{
  "d_model": 64,
  "n_kv_head": 2,
  "head_dim": 32,
  "vocab_size": 4096,
  "activation": "swiglu",
  "norm": "rmsnorm",
  "rope_base": 82700.0,
  "bias": "none",
  "init_std_qkv": 0.0425,
  "init_std_o": 0.0,
  "init_std_down": 0.0,
  "lr": 0.00512,
  "weight_decay": 0.014,
  "batch_tokens": [8192, 16384, 32768],
  "steps": 8703
}
Each number is 500 + 50 x the weight over the matrix's rms, rounded and kept within 0 to 999. Layers, rows and columns count from 0. Numbers have three digits each.

# layer 2 MLP up, 192x64, rms 0.275, rows 57-128, columns 0-63
455554491469444623466495503475448437374539496514448569507504522460566485425511552485593495526563354465546484565495418504459530508481503469450505485433480511509473583543487446562488496588467510
462493395551519521496422514540566580508463500484485592524648475483485459558546479472563524518532465520577498464471435337500501472463479441371500477466584510556516611562494447437522449520531454
546510517443557527402528497500556478498505432462468389506512542499459530437478519424564488419397410527385500377555505571527347500471504549485453598485407498495450494514488519544445515552512537
500503516428549519453454451466469557501467517484451511523466456517571481468533522499488476505490468470416493497451396503526447473495439430503506408544513537524459485531561415516552491468509489
619543559465506545409455503529526464482514557486379596510480474429582476510553452454457506568544469570513467518535383506509519539493477471459455529492399494422462531469540430483537474534483458
473504497520435495525445404423452358473477566514439491528478497486388578451569584488606470437505415498451527486499512466451503446511578445521436624510525490489557429585502446566491582451555500
558571467522468431430518489509508485507561536467542468461453488493430472574462519457563479500524444496498553534447462517462476590483465518462484494482553481544500491615475438576477505440473535
451496533462531546436423506532486468557388504546448567465489524418457545460549507490485399555513543512503510481550475522563521459535544485418424459504423534544543446512539450549514508395494460
519449550454506507458468422537452525509452533483425427543513539529534482418476536492541438496516491432467488497481479469476496445487439481545618490579504516503479475520392415478516458396469459
532515513467587538599439478477380464435473463488363487574423455572475355450471551510439517543381514469528488469554495470485493484506549489557511601530351565524435482480469514467538512531496539
495516524422462499589560439531482504547516509528523502427455390504513483433479490519465462402567457540441443494479436525586432469385466524554466505559407467503559526512528461469439520487469467
492498597454502421498546492527518529532490452441510525521468560479515521544416510473462546536440448556428462524468466455520552406577461508520502473515460433442490508504506512457433445501484492
513567542495461384480407488415512580513519454418477509587518520575501493593464505486482508472499454607468498525544540547503443512484540578493493452476487494422583472422595475502658459584570509
517485475508531495579548518511485546488467447442534438513549460544505558486507493466527510525424538510438464462492463467503426456594498536526543503581535499501455415549419446460514618442500535
468552486519561534512495558444527553459505534595557519589456628496554511606518501541387493528432597490584463594459577599385459514579443461484496448492509436497527390494586488441523520513398541
506544449511508498500473545445468435505465541557561479499532507475520392530511465534513563431521461549600608443509585612456553571446493495580484504422564473495596494396462567537441459545542509
553584545428463590470381446430545446441497621481379515534548528454567483478536507476570450597506448543498497536525551607505478509470434504465446500469555486479458448444587563520484472481527532
533622504455450570477486441394501520494386595517523498461402509591498629498494455500406525552471538569407511503534475513559515487507502564512453544471540514507499556419508479430545478539501503
608433491503567552507502541533566455571544491467529524549510568438479439496445481426394528439453493462421473407398491524588554506519553479498433486441471419427497486470495480512457590593463514
518512556578561424536442467494553511431498466427434552515517447481481552417513511530489416507509533443573485563534410418470490445517561543503546561424553503509507509559488606358465513557481440
426584476448454481413614580539526478432521488553549532483535456515488428441484480486560476519511434498458483528455425460570458548381523463557563470484498519618440453404576427508417540480527491
517511489455505446410567485461462458541464527441493585596470417538506488516619520475517519491547438566407489513484590380455479402469392483466452528463512478522537511499540497546530457408503528
540484556520437534529580504354502419529411483497470583601498450509504623500494489441428591502558566449569478514434455452502449475501516450415449471626482472442484461502463477463459508506481464
548486563510477533498506473373437602408503500535587476530502541520553467528539498440495444490572536391563472588531409519490421479426516511500406537487555527515433488562437505480601415584502525
494531515490450436505578564534500527439423554545471588478593418529608573490478543477373466526564532437572490404533492440506448456401523514456425415556417573505543528546470595388425476521445497
565458479512514459567500540485425499446517497461514406478475569531473523454564519532481563568481470492488515521585452544462486568551474536528509403438530472466492462526585552522498476464543574
481501467525470514582459499548451540433536569510414555494460491576490572439536501490593508600459467529499476414580610524515427393516467545570550505519454397488420633563502486459502394528467559
548459515490490459525448562538460584450473477576490505483568431528461532452540503494613419542592488569493459466470485440537534548463420554493428589527590551495416511543583483523483502496540544
461464440575480498588548485421463523431485521613580507518500512486465508565618476513520464603392440470557503481512507511469527566473516397524522453556486431534452523446544513556483460581557523
505544485441442518655434555444426525500526445607549498497579567465498471591454576500481531472450529463460543489518541521554408499481572572492454554523503535565531481501515534525545435553575464
523515420483456531541412448537545418524554589499476598445447546487574476482453532552518473499550435508490489568445529493505496475459536572470553521485507517539535514567521585511545417471477489
551410465506503508477552470477444504551477458465564526448506490489487493547434527475430511471468458478452501436526554497529488468590497530485434515467435527523560431543494550505488516506477491
522465560535558580520589478395478455480421539498468578481477511536501499581483418436487594453496405478498507497491516492414543534499560443483491442445472485490544485403499615513494421548485403
577440501537490530519471526545551450584525553565581540475491473403541502485484481474461533563479485457489559473533511570469481519460521551475503486551426468394505506451500470450471509494478483
562510504394494507501618449479462419483479446448514590491520435599533470468403509472483531388476422519542497571376511522452534522420519497518457399436500541577496529436475583474515546537443535
506574611546560568609537555623442495455535512464463547403435515524469519485560429464470524432451451469427471414435590419526408377373505461537486494496484401444442436478561461555402511466554534
520494525548508413493562510500559558585445579467456442618371584542510491510534536393500507447457520464525516436548535537405524568443459464379494475469478442483552482471471608458514534471510429
401604515499391452544426406466415473548470539548446534510556472622570474479484554466423418496499428484572500498511505474515573479465483433430382520507493485448493435478462508501498478543574545
512535470498489500536468530427554454443554506564564515635541485431494579594496494499494499504452473475462498536543525455446586557472468577510481550571517462472509439556468508588423580626456533
493465538490472539480585531539482461458476527592525505382475565604554556471512544470530497485479480452502487442499486500445466401525572426540532458497468537489509497523518459470488626599466558
453475452634510450545449443533547527555489566508390563410566403463497528504530486510515436519518381517512505472518471381487565414579543471465479488474493569502476538445468521565501413516535480
430458565502404523481524536487487522499443449504461540504509517472570511517579482534542634504523496585433459587540553581459517628443543528436456474570492395548501527469470457440450509514476458
530485611573484509467503612423496533406489516519491502536495598494492576544530468504402401441627580492481499460522525547547428525498592535529454509533550603551497461429443513405496463400498477
564485522434541567534518533633496485561501503590451544499513500456492461582452490468516457445495458489498499490419563391514551519492469543421539469554537447476491571519551508482537459508497460
385549472549426471540452461518435461502535632431472530511506485446494388482518454498526616470449537519567489370596516494412490408483472478502564470553453409413527600546701534593550547502523518
527572508505538429479435398441488478501443407534496572560420505501487451512512482528519483527506475500547534560529526527488619583465433539475587499526522554632438537535387494563511450575535463
516540494509571495540492478509402451495498492550562566551471426480496562503482491553544457540490518511479504543554422526563557484549499473615411511518490558607495446598441434462489464463511473
529515462530474518538509471374397541486453434482528519476484421521412541499522507550468481525521472436510509543486523537583460549502442450424447480430602465508498499560473530484422462525473488
546512475445502497501535508445444467392495495508578466501457493542540450498460460503458435538448505496511517415498531480486551508531508623507504577443529494519519452512523495512550512522519432
450543444535520484465427462489422528517519572517512525523511456446459404548417521530396528548524474483519498576482447494542509418612413440475449434513498474532579456564482448499465605487528450
544457536517515543458471448487492522488490513430455553557458484531505555432549460525492479478566489509523461531566497481546467429559431540534468472525519488552422569527510491473542525467465453
538414552410496483530565545576521450445524432507391524593517549520461534443548492464464452603546553471393491559505476536600552481495609464447501511559505541592474455421465552429527467382477498
478539526526432568492662456469497426444455517524478470484418455485506431460568490484500631526491451523550528569455598595368490510469547445534489415496574587601429539443552548538467370432438417
368510551412470504511437493430511439458440491532462617435514485522530471383512425561419422474544441495532488528498535534562418501515484560500495411495531458527479499442582509433570425417516413
443540474480333429489513516462446460514567495535538534505463465520393527493489438552622477525467411585536469612489530520529508492520439482509498515537536444493546491582544557530470468596522457
540574419524506510457441566426444413469437406448583585444375434575478565494449527566544474469547534359463519467468524438481550509579519508545499442435561603508467424436413505498504497581518485
547466488483500503474562452527584550511509487502421530526493523463476525426505543481404421523568639546514526618408404464504362460453510501508560443524482418472513407540527575560498456546552507
457480447491388493507565446554447547514443613461564482422431465521506456498407492459510619470513595552503492537470525564398487536462524469563443403467399540523552585525510535565572491547443522
412520452546575468445463519502460531532519404533438476488581571556505507523436432510427508554560459448476495488493530505531543491522429561531418517451582533420407527455489513434619484535504547
535550521580511426470545477430492557494543521499535444533526511527483503526596472515447536417498507500479507452431541527437409526429447469488480533476554469515518513481464500516433500460556505
517496378544509480457440469488490519531460445496508425438527486444428404469453483449522519506480501523553462420434498511531621509430469507494490626492438531549535422513574476546577475462470513
641484423570543544507504507479461492526466538516551541530458464511556542478494470533417516459491474538501521431475586495525496505520454515520506413551492478548472542419524527541433509441505545
459410500491457429512535460557484515525509555495509417418462486479421531507468551516576440511550537491511558460524470535468515537426487479586485468547480505539483516507507480495472553496518526
536434509524529545601439520536521556566543473469500453374470443380456467510501567532527496509574509515463495429541509442489463575477481547615575598547438457456513524457488485510372596514527570
439489555463568511596578439489554556499543484432565496491467495486539551553560550489517447498504482418492455546503454554510456419455455621601538523559543541499521532572510451457493584529518520
470506481572496482467592541468567480468529462514588529506516539511519495557547494524438497458483506578475503468523524517455458497626483484416561528489470470532523417407512480568530492508436482
439494492538460496468544531542431450467567522520528539412461402477540527444471493531443424618538587546512502497471469513523527523497558507519535448561461486507563450554499471477416488466480543
522577403630432454492376516538509408506557560458524491569420497489551515569514517473444397563437459493502455486457486507479609450526415527580542584532480537527485556538455579480538420523479435
455543424490627421516466527512558542430574474434447479475507456434474481455508487539473481419457508454453537509464479489577499465535469506532523476486519394557524492505493462528449494450360535
483566489488434420543472530583522449500520525503600514508560522408533524491549548460478419518486448586437489464575484482481469426423506416455497426523419490435576535489501519509488578543508525
526559559478446587405448515498443492513564505454464539465520519478636428549487472551484500508545544531555488585611566444498495509466454533462484556486453580508516481522493538562595532453459608
505553500523439485501413503548477439427620529473516524477423385554613421419456393499506467547526529530485448449449425541493546416490357436528480561512550598522477512481571502502542497469503441
# layer 2 MLP down (transposed), 192x64, rms 0.274, rows 57-127, columns 0-63
468602490436356561527544551497491479483433479477448598550507488429523515464463562496576418534467531552556418509493539480542557487424478547416561429477462497497515561519618478464491426508579457
484493465397506471497408434529435558543410506479482419401469537460499466460455703509529481488571434427575545445536526446499591506489528518491489456504470492479520500525534555493526570508530532
357505480577446503583514520556495548478480469515415506494469467443504493470525569633513544506551558543589485559497483465503655512513469473570621588465499451483491553500580468486544466512474571
454511495405483422556550521521501489482454472550537499490566547456536502558571660401515512562542455499429569497457475519492496440516501505439529504511473490491516501451527483491444501530479579
583514391478464485471434471475634481474479477557540503429491510474437537435486497488521419520470461514470452518476392504550494529472452417624478472447556510533480591473490548543516541405460439
530469513474452482585537421454530561587541529501412561538525525674536583559452466401463501434554446499525558423490465554530421556541464597493602535472423536473490527453514538532522503358466527
499596480467484499543531447490515550503447493511566503482490494476519460515554566472513517569446494536499467437535521505529538482443431482461500468499457546491491572547597598476480516508505522
588496458467449478456511429505492528467511436542524462464564514452463462495578685542551488517453572495541537549502530410489482542415569466440525438508507476564554406598525498449467457539522485
520510567450523457501539585518438486419470527511459581476490521513490500421435356493605498519560535494466527484477539519479552476472536461538517578529542489488543536504443478456503555500486526
526503433436380484516520411499564482549499532547435470486543512421537479446595416398503561556427555654494522635520472459544480534445512461457520481459462363486464511459558461564563401506531450
472457540509509460548483471549426434555488515498484487418552622537466599501536650458470395488535481507511475517459471562451527496492529539451405440536558536597544623442514490516493522557550521
541530516497513496568491467622417477491545516398553528490473494509470519500456580444503513480451521486465446549511530468460541520444470496472528529476570495584569465465570430518514486511594540
477376510523416560496416423559487513539550489479442542453451483445565446438418455467464462504471456421442597509584509481570451503463549502488513511518488577526539622445461598566450417441444500
530460572456540506406477431491456475458468531494454403484494569390475476512555598465555505462480534445537492485535516522481468492396411473505513538461503533567452562489488515550451496545492508
508547586520469501448424468478505577527514448542572468570488424530615455572495362478430435496442558490491567539420492526531451466418502485544481486591507546589534537549430520522435395541553471
567476549515579542454459469520553537513484475606528470498395551592493465493470549480580592491462630488559631490469444536594416539436641529529544534500529586523483404487397531404548410543467522
511544426495523437539376606498586501506431576437499497504550497429548525476519431474520460494542458504582481554488431513569503568516495457546479475565616554587413663481474516479366472539474509
489464422500537568553407530535495477555540519473476482384491433514585453514550577570535563501477436526425468464530580409431508547480538458527494488536495521561506549443399414427560508447507451
485513538503595457440498502438541625467437501496582523531470528533526524396498445542511567495573451580496389544470461548469474416479504541408587450490457508466513544472545544479491477553514553
468618544450556482522522425494474424494558492491533444447501523452521446495440493547554621549437507509518478502451458506626463503423532458435526568564484454490440490524503484501598500492627427
526450529563506492410457513425435486515545521427479497557521462475580424457439433485479499487543487513562578515473502510523499495553555511530560454596498441496533396511428577494504554523523629
496453504452457497592670543505599509556518493495486495524582497523463545413477467578446491566502500575557511528545518542462421459538560516507551448527443515471491509580409525544474472564445410
532443514501536506472393486501588543584478528534521484469510438592509493617538506475505519557433476455546698480400454532425439481537500465507599449502535499519540465477487496522445423515529486
526395543492601534385450477495543527482473549535575474543514532593468542504477440538482542568416516477513625432483524467475559497563502397549605513455472521557465483501466557493501547500580463
560526555368487453523561432479542525517578470468541471473469447486444519578510442505573540433478504554409460500500523563499510509593552496633578522581519479509403493435567366611505508529523524
476549539398483481538635512514526560587476429514472562506494459478460476520504519547513610574447503501519482491546491449544507463521469554507496466492464512534504527509504503544480554546450416
515420419445534454548419506526555525547491506473532443560568488473542492486494722505511471441426476537444472522473568469503481541458430489441563509501617467558486496514515513474488513418516548
495530478435508467477465448444518485463479548620492487419507501533503535449500635489572530531432493559410466502438536500438535487425442473536524550466497583535491570517538534513500424434534485
619532521519571496471511413472473493584485506563575518477570520501388478482527552472435395458420519417495507501504484528496402502614548527505482421456540515410505434495544466510488560472492447
375516488492586496554467488530463542507464449550499448517533491520547512476439463512513518460514402519503506645557464528509454512538458437497468490528350544538535540442362464528444545530464571
510535514509492465491445494510545508552496509471450432500557447487462501470445651489547499521523406504444377439539466538544559473514465432461522542449556558493482549538504579450528480491575458
336490450503452454554486450475539553454560564509484467428521530548438440483496561488507489454452470519502400502505498447479578467477488468492513490565497531435498534521510528502559453422489515
481486582531491529366484566484480387512553398560485486524565506456506523496542527495497524526528490500539584531477488466531437525485451504546528377501479434548567471505358424471493460590514480
554470489552538498508459502568559473413477531510462485487528452504447567573544516550484501527545468529509608455507467475571527525492550486589313500504473487512467461570462430473522458532453515
417528456536464519462515435489502385494584481412455489425505458496538503484459499502514622541532524512580475481504483509537547566460434429407535586577487412489613531447437457469485457461561513
529541473557474399526532539565501419509355538398547440412427470409505493484509545554551412490511406588523336544474563481537498476502508612596467497479510607499480631453531493482506471580556513
497525543556579578444541419473483442469607411482517478531480538442587500456485349538612436566509480510527507510447508438631453536483475520559474480540414507560502468512538557537542551504526523
566516451615561471517454427485434522525457543440490551571431477400492523453479473476545609624548434563506443453589580509454488525504469533452589509527448521504556524450493488422606533524588505
458455492526476469509455521582483573496462505497502535515557579515517464432493602551408514455494459555529451498541478452568510504477486563487464500484351462435544537539424519480564538504656588
424575534538531467386499471518527409529424608440519451476510477541434467485379500449552545420563488475551414464557489481456515533482496522533485481507516499493518482485340491547530503498503460
545501394407549496479409500510507564500505528456592531478468477586427416491392581510419523548487479536522487463477507502518477480457457465557508429497495509477458502548546473417484549497580554
473534529491607511536484471468506501487444516490570495529448587568429504451473384423583469435444529462453520573517477377568506516503463467555449573538503556490587510520464480528584518504391534
534507502546353505488484523529464513463543500476417492553507503456500504552452362513362526416524484467548428518490541468516532531437512474518497506440475467420488398557345482492447398498446477
544516371489481480482491516545458520558395473538512564518572492454394469462509496457522419565425410503497506438564521451521540418513500477455523598532493444462479502481485495467397532490476481
565416555397517614490495485537521388468429504500501499406422452526475492529519726530554546545648502598515563481521497517559505568497528516411431525500514514517464583587459520416560503409450466
508562477482472529440514532491553475569540561483513385489596482476469513482520584449482522534530561537507561435502545597539471545563541539491492517546505495389452519481420464552456594493389496
527479597479482452515484443524458490540553534496438513475470505546497479435433423582475481496466499452509502440536603476453479497442487442487459511533534414458416465502516407497481575545427576
527515416504470430535538452527457491433524512497495497574469511504526486536466358462401531506528469478462448524441528508464572548527494336499457529463471519485460492485527543481499457530494444
541533431524451457504418487512518441516479472555528498456489518523495559506483602547610443512521441480464424516514517531524487491523461523540482505528575588539457592570479501511494492437431480
450637547524520451489511533505581485535497420499416566535443592573529580466494489453483520532495547448507386524381443488538470564513517447484471535465565478464505521517442485487518451524555537
532503588561464575527495501538470506563544511488529469506482519518533515499570317529469514507511553426501577517455469546475469479434514458524556519456554494546496519484498507492545480566563509
622518424556400428471484474493476560507512544431490575480416530417483497411492480412576472444515422590505547559434548496518461560480415462514580437473538509475431482542561567565508580456477478
510585467373458447510587454508519457512469369490503529545372518471435543610455615487494488533458526599560573530520492576460576531528501602491504529429382503409537471470505513372495548489569411
524513503519499517504479474554520377536525510467549453507536448534622494557503673556470539473527446447461441454623502430470620579400491478486484516534385490432482496524411456479564498506528512
480453455564507495561439434533376515528525473494515511446491505524493497517462515475600519503528433476485453500552443439483481592592533488452488591524484460482494449462336488516475555441418533
531487533473579520513540517463588465541560482543464478516513531411450500498525461516496594532478495526632531581521550522496461543600367501441591586493484450548437488511551562521464497523327522
540470450462447488484570484458498512569495478574508523510543584470403527451484335496498391547539534492527609521422407518446468488523521506460497548451446408469522456532423598550534526503551487
491486556547644523424566509519539410521556482458555466558567470501548450490485517462478503464542588438492506549525442488532466485406576566464514447448542577499405556573411483435583494530444519
509489505520418448505562461515399411535510487469558532473448573530524487440580521448520522504482585497465465489473488472495537459535584555506553515561508643497546502504400549577466465455575451
561485526530504513514595517518519438498496462504501428513440488514525535486494258509467552493458536519563433507478560557518488469513503505543540523495491504442527445450487536536445530524457542
560546540524488577434590524448500491505525450477464525555541519524413452534494465487468479489548607564550551551513553661493488484457483533495477457598462525501479486561556518518482531489420408
524525506478520542493511524450518489433466452438521458438454551530495414518534309527561594495479538536534521539443575482543506506484473572475499517545506549486494541481542502466506493430571477
459542510472584483473436560498550464511467466540524459558468484493517470451507525489502501521569538510462407544485389443549501552557465599468517535520465481493451485553454438486504485437378558
423509486458663533458473530487444463417452473533474528559450489625480533439471445522461537509431415563505424515470559511544529511567527530535495420547394492411557462506457556454487577540530547
471531478457506499515454522466458451471445537541483492508490492580441491468504454470466525492562520520443385524447414445404519521465488430427362545591541563467464523415549422491513494439544519
478432482498556490496516516517566515496503505453522546496502531481516501557481387556477512478573505502485603553494491443516529599479653517530445541506490490519404410513514491510512528487521490
485552500493496533553496483543496442519441511484563474593546548555477467521473576485500433390579389498526460539509501447421566456539524497486505521511476583484533456447513449492526420480481560
490484373463540477462527473423457527505507429605494633583535512470482531450478587541431498373495510471512511468550590500489531492567498512525602490447572431465441521497609445508514490490523568
544536479432426435480515492545459474500545511482482494479514472586489494392444653478523496510517485526499431488498509451432479516520516478487508498493528610440461497558429596432474377501525444
513390484485497545465476495424374474447545577458503508441516506557552469438435522455473561544412487432522563452461522536569588535535480495535462524518454484468461465529490551426526543494537515
458529554468576511517533519525383489540396495486559514537446547565419495540495383502562477535453479412508581521478573505520509501525544460549538474483506486449569474457516480532467555557486418
# layer 2 MLP gate, 192x64, rms 0.267, rows 58-128, columns 0-63
449509472551551482530401527488547530517469570557570536486561528463462456603569458510579480538480503625488546468476456487447530500498478387514441520544531522545544537579514486462484424487473486
562538416424470488590544497488439481512432444590564564474525378530436537461508454460513486569477446456454507430529558477551512577531536532453365424491448530486476447481545490573420501542429581
440585501513540435504491544478504489521461535548550547455458486436482461490400549475509512474516509543565580507529442470506525594529550534410485435515474493538548379495565427486533468489478460
580485505537459504552524565550510478472488480462490503461470484526377513506531475449545567557539477516390581561461490512500548562509475435470494479474488440502408420622538487552473517512404592
507533556561525467467505526590570510471484459557499550457552536536477501445525406554622541495495420495451546431452465415581581433532546454515539619461513461437554542503450472418434521597611442
476571436519447468428474474526522474509538540529467529527541517457506541462538554443495547575529464540532494504464494600473545543511466526452497434443539503535512514476558521480506428454464492
484495558525469481494452550392520464539406532581455539449540417474488557519593512545472554539533530479430616512571495493538576528512553455478390474443527550548524421525487510481525523449497527
492480459484416529564482502529520489504466547537601395466564522448547536532434486527514545494463533495453532517488511574548450496357510485499376537501499491433552585628439551490439521611474485
531574492488483517558396442538489454558436524586435462496491515406497476450528483426507540584495468481534620548559485597541561470485448439526450418494476521538543504527540578410485479514433494
471474554470480484546540541610488535535445548564559553366490538477536486447455436514551479538560510515455528465548482511528524522547520510481474400525426488502523577476463472531411499521480475
452515540542514475413529535444546549483474534491440450501478529488463483565451510486603553431482483539508550588534472501456464451601565534548457488417548484506483461492511491486455480489522567
386587470515459450514497541443481508483528584495556543451545522489476460449509421478499594515469524572443563490535510576450524558440468496494501498484545520536450484639475439489511429401463513
580486507465401528538533518575464497485440523524476442454534446499450616460622505558632489529543447553440498531550521559504478451529474485551401509515485546579412554494487537483435493466466530
506476479517521473530530474532540511528442460557381475468503424482376501530470461502565447448601389499520526463579492401537561533544584521493462425429439502421478491534506555549461433521517490
615515477446450542490467489540531429553510517556485586505467498384463467476464458491488528535496460504509524518521477569510556494486497487436479472474420490527527577484495497428423447464468446
571600521582486428503461531455505500494532417527398528437462502455477517472521416574509555523479498544484522498555476453506574400484443568451494547429438482436487519558421422544510440524461477
533515441481417556578567439458528403403462525529474484592568431499522532504584498503522488542426449439419600467524484519489538494478413524506488453520561512551489581598431462514503502527453529
475567551552460482529483530427504525548444452523527494486553493518530649567587485468518533550515514596535591457508499563424424543424570461422454498502450528511493480455490519442530408521551565
571484523529551527467509548444489471547507541516492594433490498533409493454517460557515545423531452475504540492435440558537528489447543461521542515486462400521524531451450434428481473509524429
565534535524492480482510536435549490545587471436614560470409560420485521547468447472470524567397596455523572463461502620415551529470531542454426434421488554485543569474514553492476501547445526
475516426502619559490464502471470507522457507510493513515551470510476541409514439450510566371474514524564613466403430561528560530527448435481456532418507452448624490424537466472483510571470502
478566389537507446437464539648445446498561559539490457435508508425451477488508548641560512513464477564426597548553505533522600577549505472501516445399468447565601468456599549506423473512478507
496512456531473405458496595618469469507580579459492497453565523465495414512493471604583486460483536575448576484552487577566559473495439455453456460470562481462558495543479529460438552418562529
424485388533428441418492425513513417556497506425514545396433483497414448503547414482509507567451471546418530494538531522467575492554574443519474486439442502502456432555492500480591410469434557
487451445471483415473452555586533510594534521517471392515499515493540505532531524453502450507475448558532529460527587549474466472500407601535486476465524398470498571461584545486510441508484521
507484483513478554531528497475441517484509499503481495530437475568475512448536438486436517501454484509538547491516539515497484441523527559525548479516429484459504537538477508458544423535413563
570480480541525451531516552468514508459479397535495502509494492429476453437441446506453458439478449460465530459436513556607475560495456541409426466425470515481532412465494466519485496525498522
459488506486503447567560563622583515513482503596441468528535563388446486604563464472591457627482516481358606427553508497490547601444558475541473525552588550476494548506490477489439548508581566
561448500540563438497449534488481599489549456563540444518519528506583514491501510525490522512512401545506593519435489530518541503641503535462491551490468477465430530618405427542504428506466606
587549494554488459633493435469561561531490543473555445463436481499489605502450471539535543518383569460499563527390518569505470443544446571427494563494504490476463528573449614458546441468436471
503480429527495499494406560537521440552543450571555535505476449468498432518402530491444512480418524500467554493503489592623570484485461560499441477428435468409524428485502578492505443475460523
529538500516522491487451504530553481417519496488558413434547451475437408509431469499568525538473538458469551469506458504525481456487536565531519472452459509460552481521509557485516397589490452
556558476443494500451525526444482517491453447475504555497510479546531525454432477502567451552425485468509538546511526575515433578456456544499539440414549478567568506454472552502416494497467494
510596427494563458516458511449474511529443504456526408383512390431375508455536461481566556496515411561460522434452489488482427513462515442529470445439381447568633505575481489455462475427480606
520551495542514521506428501521578416499496532414594499462591528482508476491557388374517530398382528554487569475555479529438472466510560531516511511504541475505490468643471497520568422456549533
493531432522472468549487484507491451490529578589459512558436524462455544527546480565512626605509492569507547557419516612436558508473526451510485477448544487471484515481521443462512439505545491
499474568445530476604496510619539482525494532458499473400597481491503518478517496487547519533454531479373567531586480514554440379500529584493415490459459533431486484568510540410499434445467593
498458424626464416507478568492510445493494519546530542520499473461449461502536538587569393553430444572447556539525529479494578532551484470529529538424524408534513400492549523415462472463570583
530444510527502530520498504546518485470488486527528513480518539485486450521489453511573473540432451590456598528518468506551556457586523453546562383497467515444401514458367513511430457570501471
450494513501488452629512492540493514536460536595501548466444482413473491467515490567540477415497426552351534457496565482563514442462501473470483507538465428533492483530441474500445465528530489
630538421506443454566470448416544400538505500524530537431502363490423497514504448510491492562460486556539580454527464575454523503430494487542429585405523553402429532558447507456511560581471508
540519514527506509563590573540512431545543531570555525459450457476445540483482512449549565489458435592550624473433377547493478504470556487423427446471457386448543453490524415496432457509456474
477453396484513481500545492551529458531509417491511478455534508490455506469505469517483595461529466523399536498511423573562595473494552597514425493487473522448478519532526469483578469472485566
457547539570407378476502506506518504553483474487508478380471494487489475526583518534545560531431497527471612541571504561432517449467508479473501411378449534360471522548518550480517520570500566
590535562436487511492413519491515399558504540466382490596451401486439527438430464499583570542530488531533516500538477524500476500504470520525503541495541491495497505507525537448460449448447503
489546497461487481496498518541495552517460571547525568455442518438488555447493491527551447547513408558451527559526448535495511490458526615478492452562505541466488505492513527475494480470533444
536506517480527524564481536508523472506467473590561428419426604507499438524453503524492514514478513433550525500451493607573492555529517541531484478471550483470507477439490459404537474447541412
507557476443496447536520419519520526446465494585489498590505456441496462517522502458557550506426486523552471501510479530481468442575549505496415575496521490503467420516571485489510527522507446
459556462527598517556555463513478543540543470507506416442459397467425543614448402453537558556550445549406525487491487482440415542504609563492426473373400530486527526462500542463531490569502551
449536525515559455612504503534507489520493505474502457460401544480436545500524551482501507487437544463536534495510456483470444511504510466469440528427477490376499471420567578502499491539493535
480611455510612499565503436550448480491492470610532562547462504549449599564455492530667547493459475447459618449518527587487528478480591600464420521399538490472541620592504549515517401488519428
556551467553542489488447548570498470491528489496485502527558518510393527477482435498568575387441423492391556378420459486545508431500537507515505488462465360432565553526521521409466449377526402
438489493494499478475476464483509537511491539584436642502506385548573449522501467469494473484440499529593586546527487515440512461437504600508469433445428452400538499535514516457564441479480531
500508542501497473502508534532472487476522540472567522493471455487489546468493482558540477445538547469471539567526553485545517419495487568535469588502475538564495472578464496446515506499504601
498553430475505542516455541534566488523553496459439582589525502426487553527487473488527527398419336570481575470501425550506553455417525497470481450471536453411518541477466472448490428494515487
497505539517501500488455536478515453497490530494527477478500376485493461554472529486550539481490460428505534448533505527577585563486524494419549475504522575493504497492537399407505478514425460
485452455521398431668505462498509461478408436554503574515503473523398478511535474582538459469537429577358562487479508549517494544563506357444434404406473479664541527470444572430445431413413526
532519505463433403460496495528470433582514528596509522429556544464458515535520456480581539572431442581441554480525546517550541449526500559590464576516492424575457588504463509565533386548499437
484434485477501522501535554481517499484529518499524535533470518441479530476456521453505444531530475557514566510517473493522547514533599544436516443552453507513513434495461466462567421499463518
416506547427564444619591441489476471563541471496521573511386536509459396588443481539507540495391445562473579500461520470487470423506574447525498528419460441500526526546493457435519524456546521
462519568554508431542436486503566504500488414436486452503466532501452484530456497454546555494471507503576525484438413426543472520464522431429451434431502488450441479525511512460538535545441420
463497435453440433487488428538588463600454517574382466488536480400499446435512554514501446529606426557487512516510474613500503517423521580527397457460520487462481471556520431452485509417466532
486551470483541340509424603445502514487483528574491580494495528481509473451538485563517558480494437542509549456536436483550561511474458625518472565425428454485499432539515512492563431477400527
475472427518476485595520621575536495512526551524539510488508456531396496470431493624486531522443530420479556545518456586480513485487502569461526426430508402455525493446529511431545423434491527
594551505491493542583503443490505494554498470542393478502469401515521472444558544524591542494477488472559578593531518530469499544345465506536491465425449553497487548521416591435538534568481538
493481507486533435611648447486478483506546484480620572456499448501461496479494525497504518403484423562411505447426447506530452471476452498502447495429472385506578485503537523444438470517520521
474551459531455393520477497587550456588531517590402511476486485517498526456617472554607588571580402579432530558571463479459665452437498500559457460413495468559526560560506506469431434558484541
500526485588563448410439568424647480503528526493495494502505467376474419484507457506474529401319484456483642550469474516534480444604512542509474491451493423513472394489507436521472441500464453
527526570540471479567521535442510445534496470505502567489413558455437415570571448450430575506474444575598547497499502530456531512491512574470448412342471436524538490489450548462497431540455438
511438431509535475519513594492522530471493519534542487611480502516392472434419493505590541582566439454440563422531444577523519569534633501485435499465502412521520515549442423521463414536510465
428530448541505467483501472413472491497453485427462492357440447492486424434513488512606497484474421542425561468496490569432522492468468425470441544409490382473446473457454515463543488429499475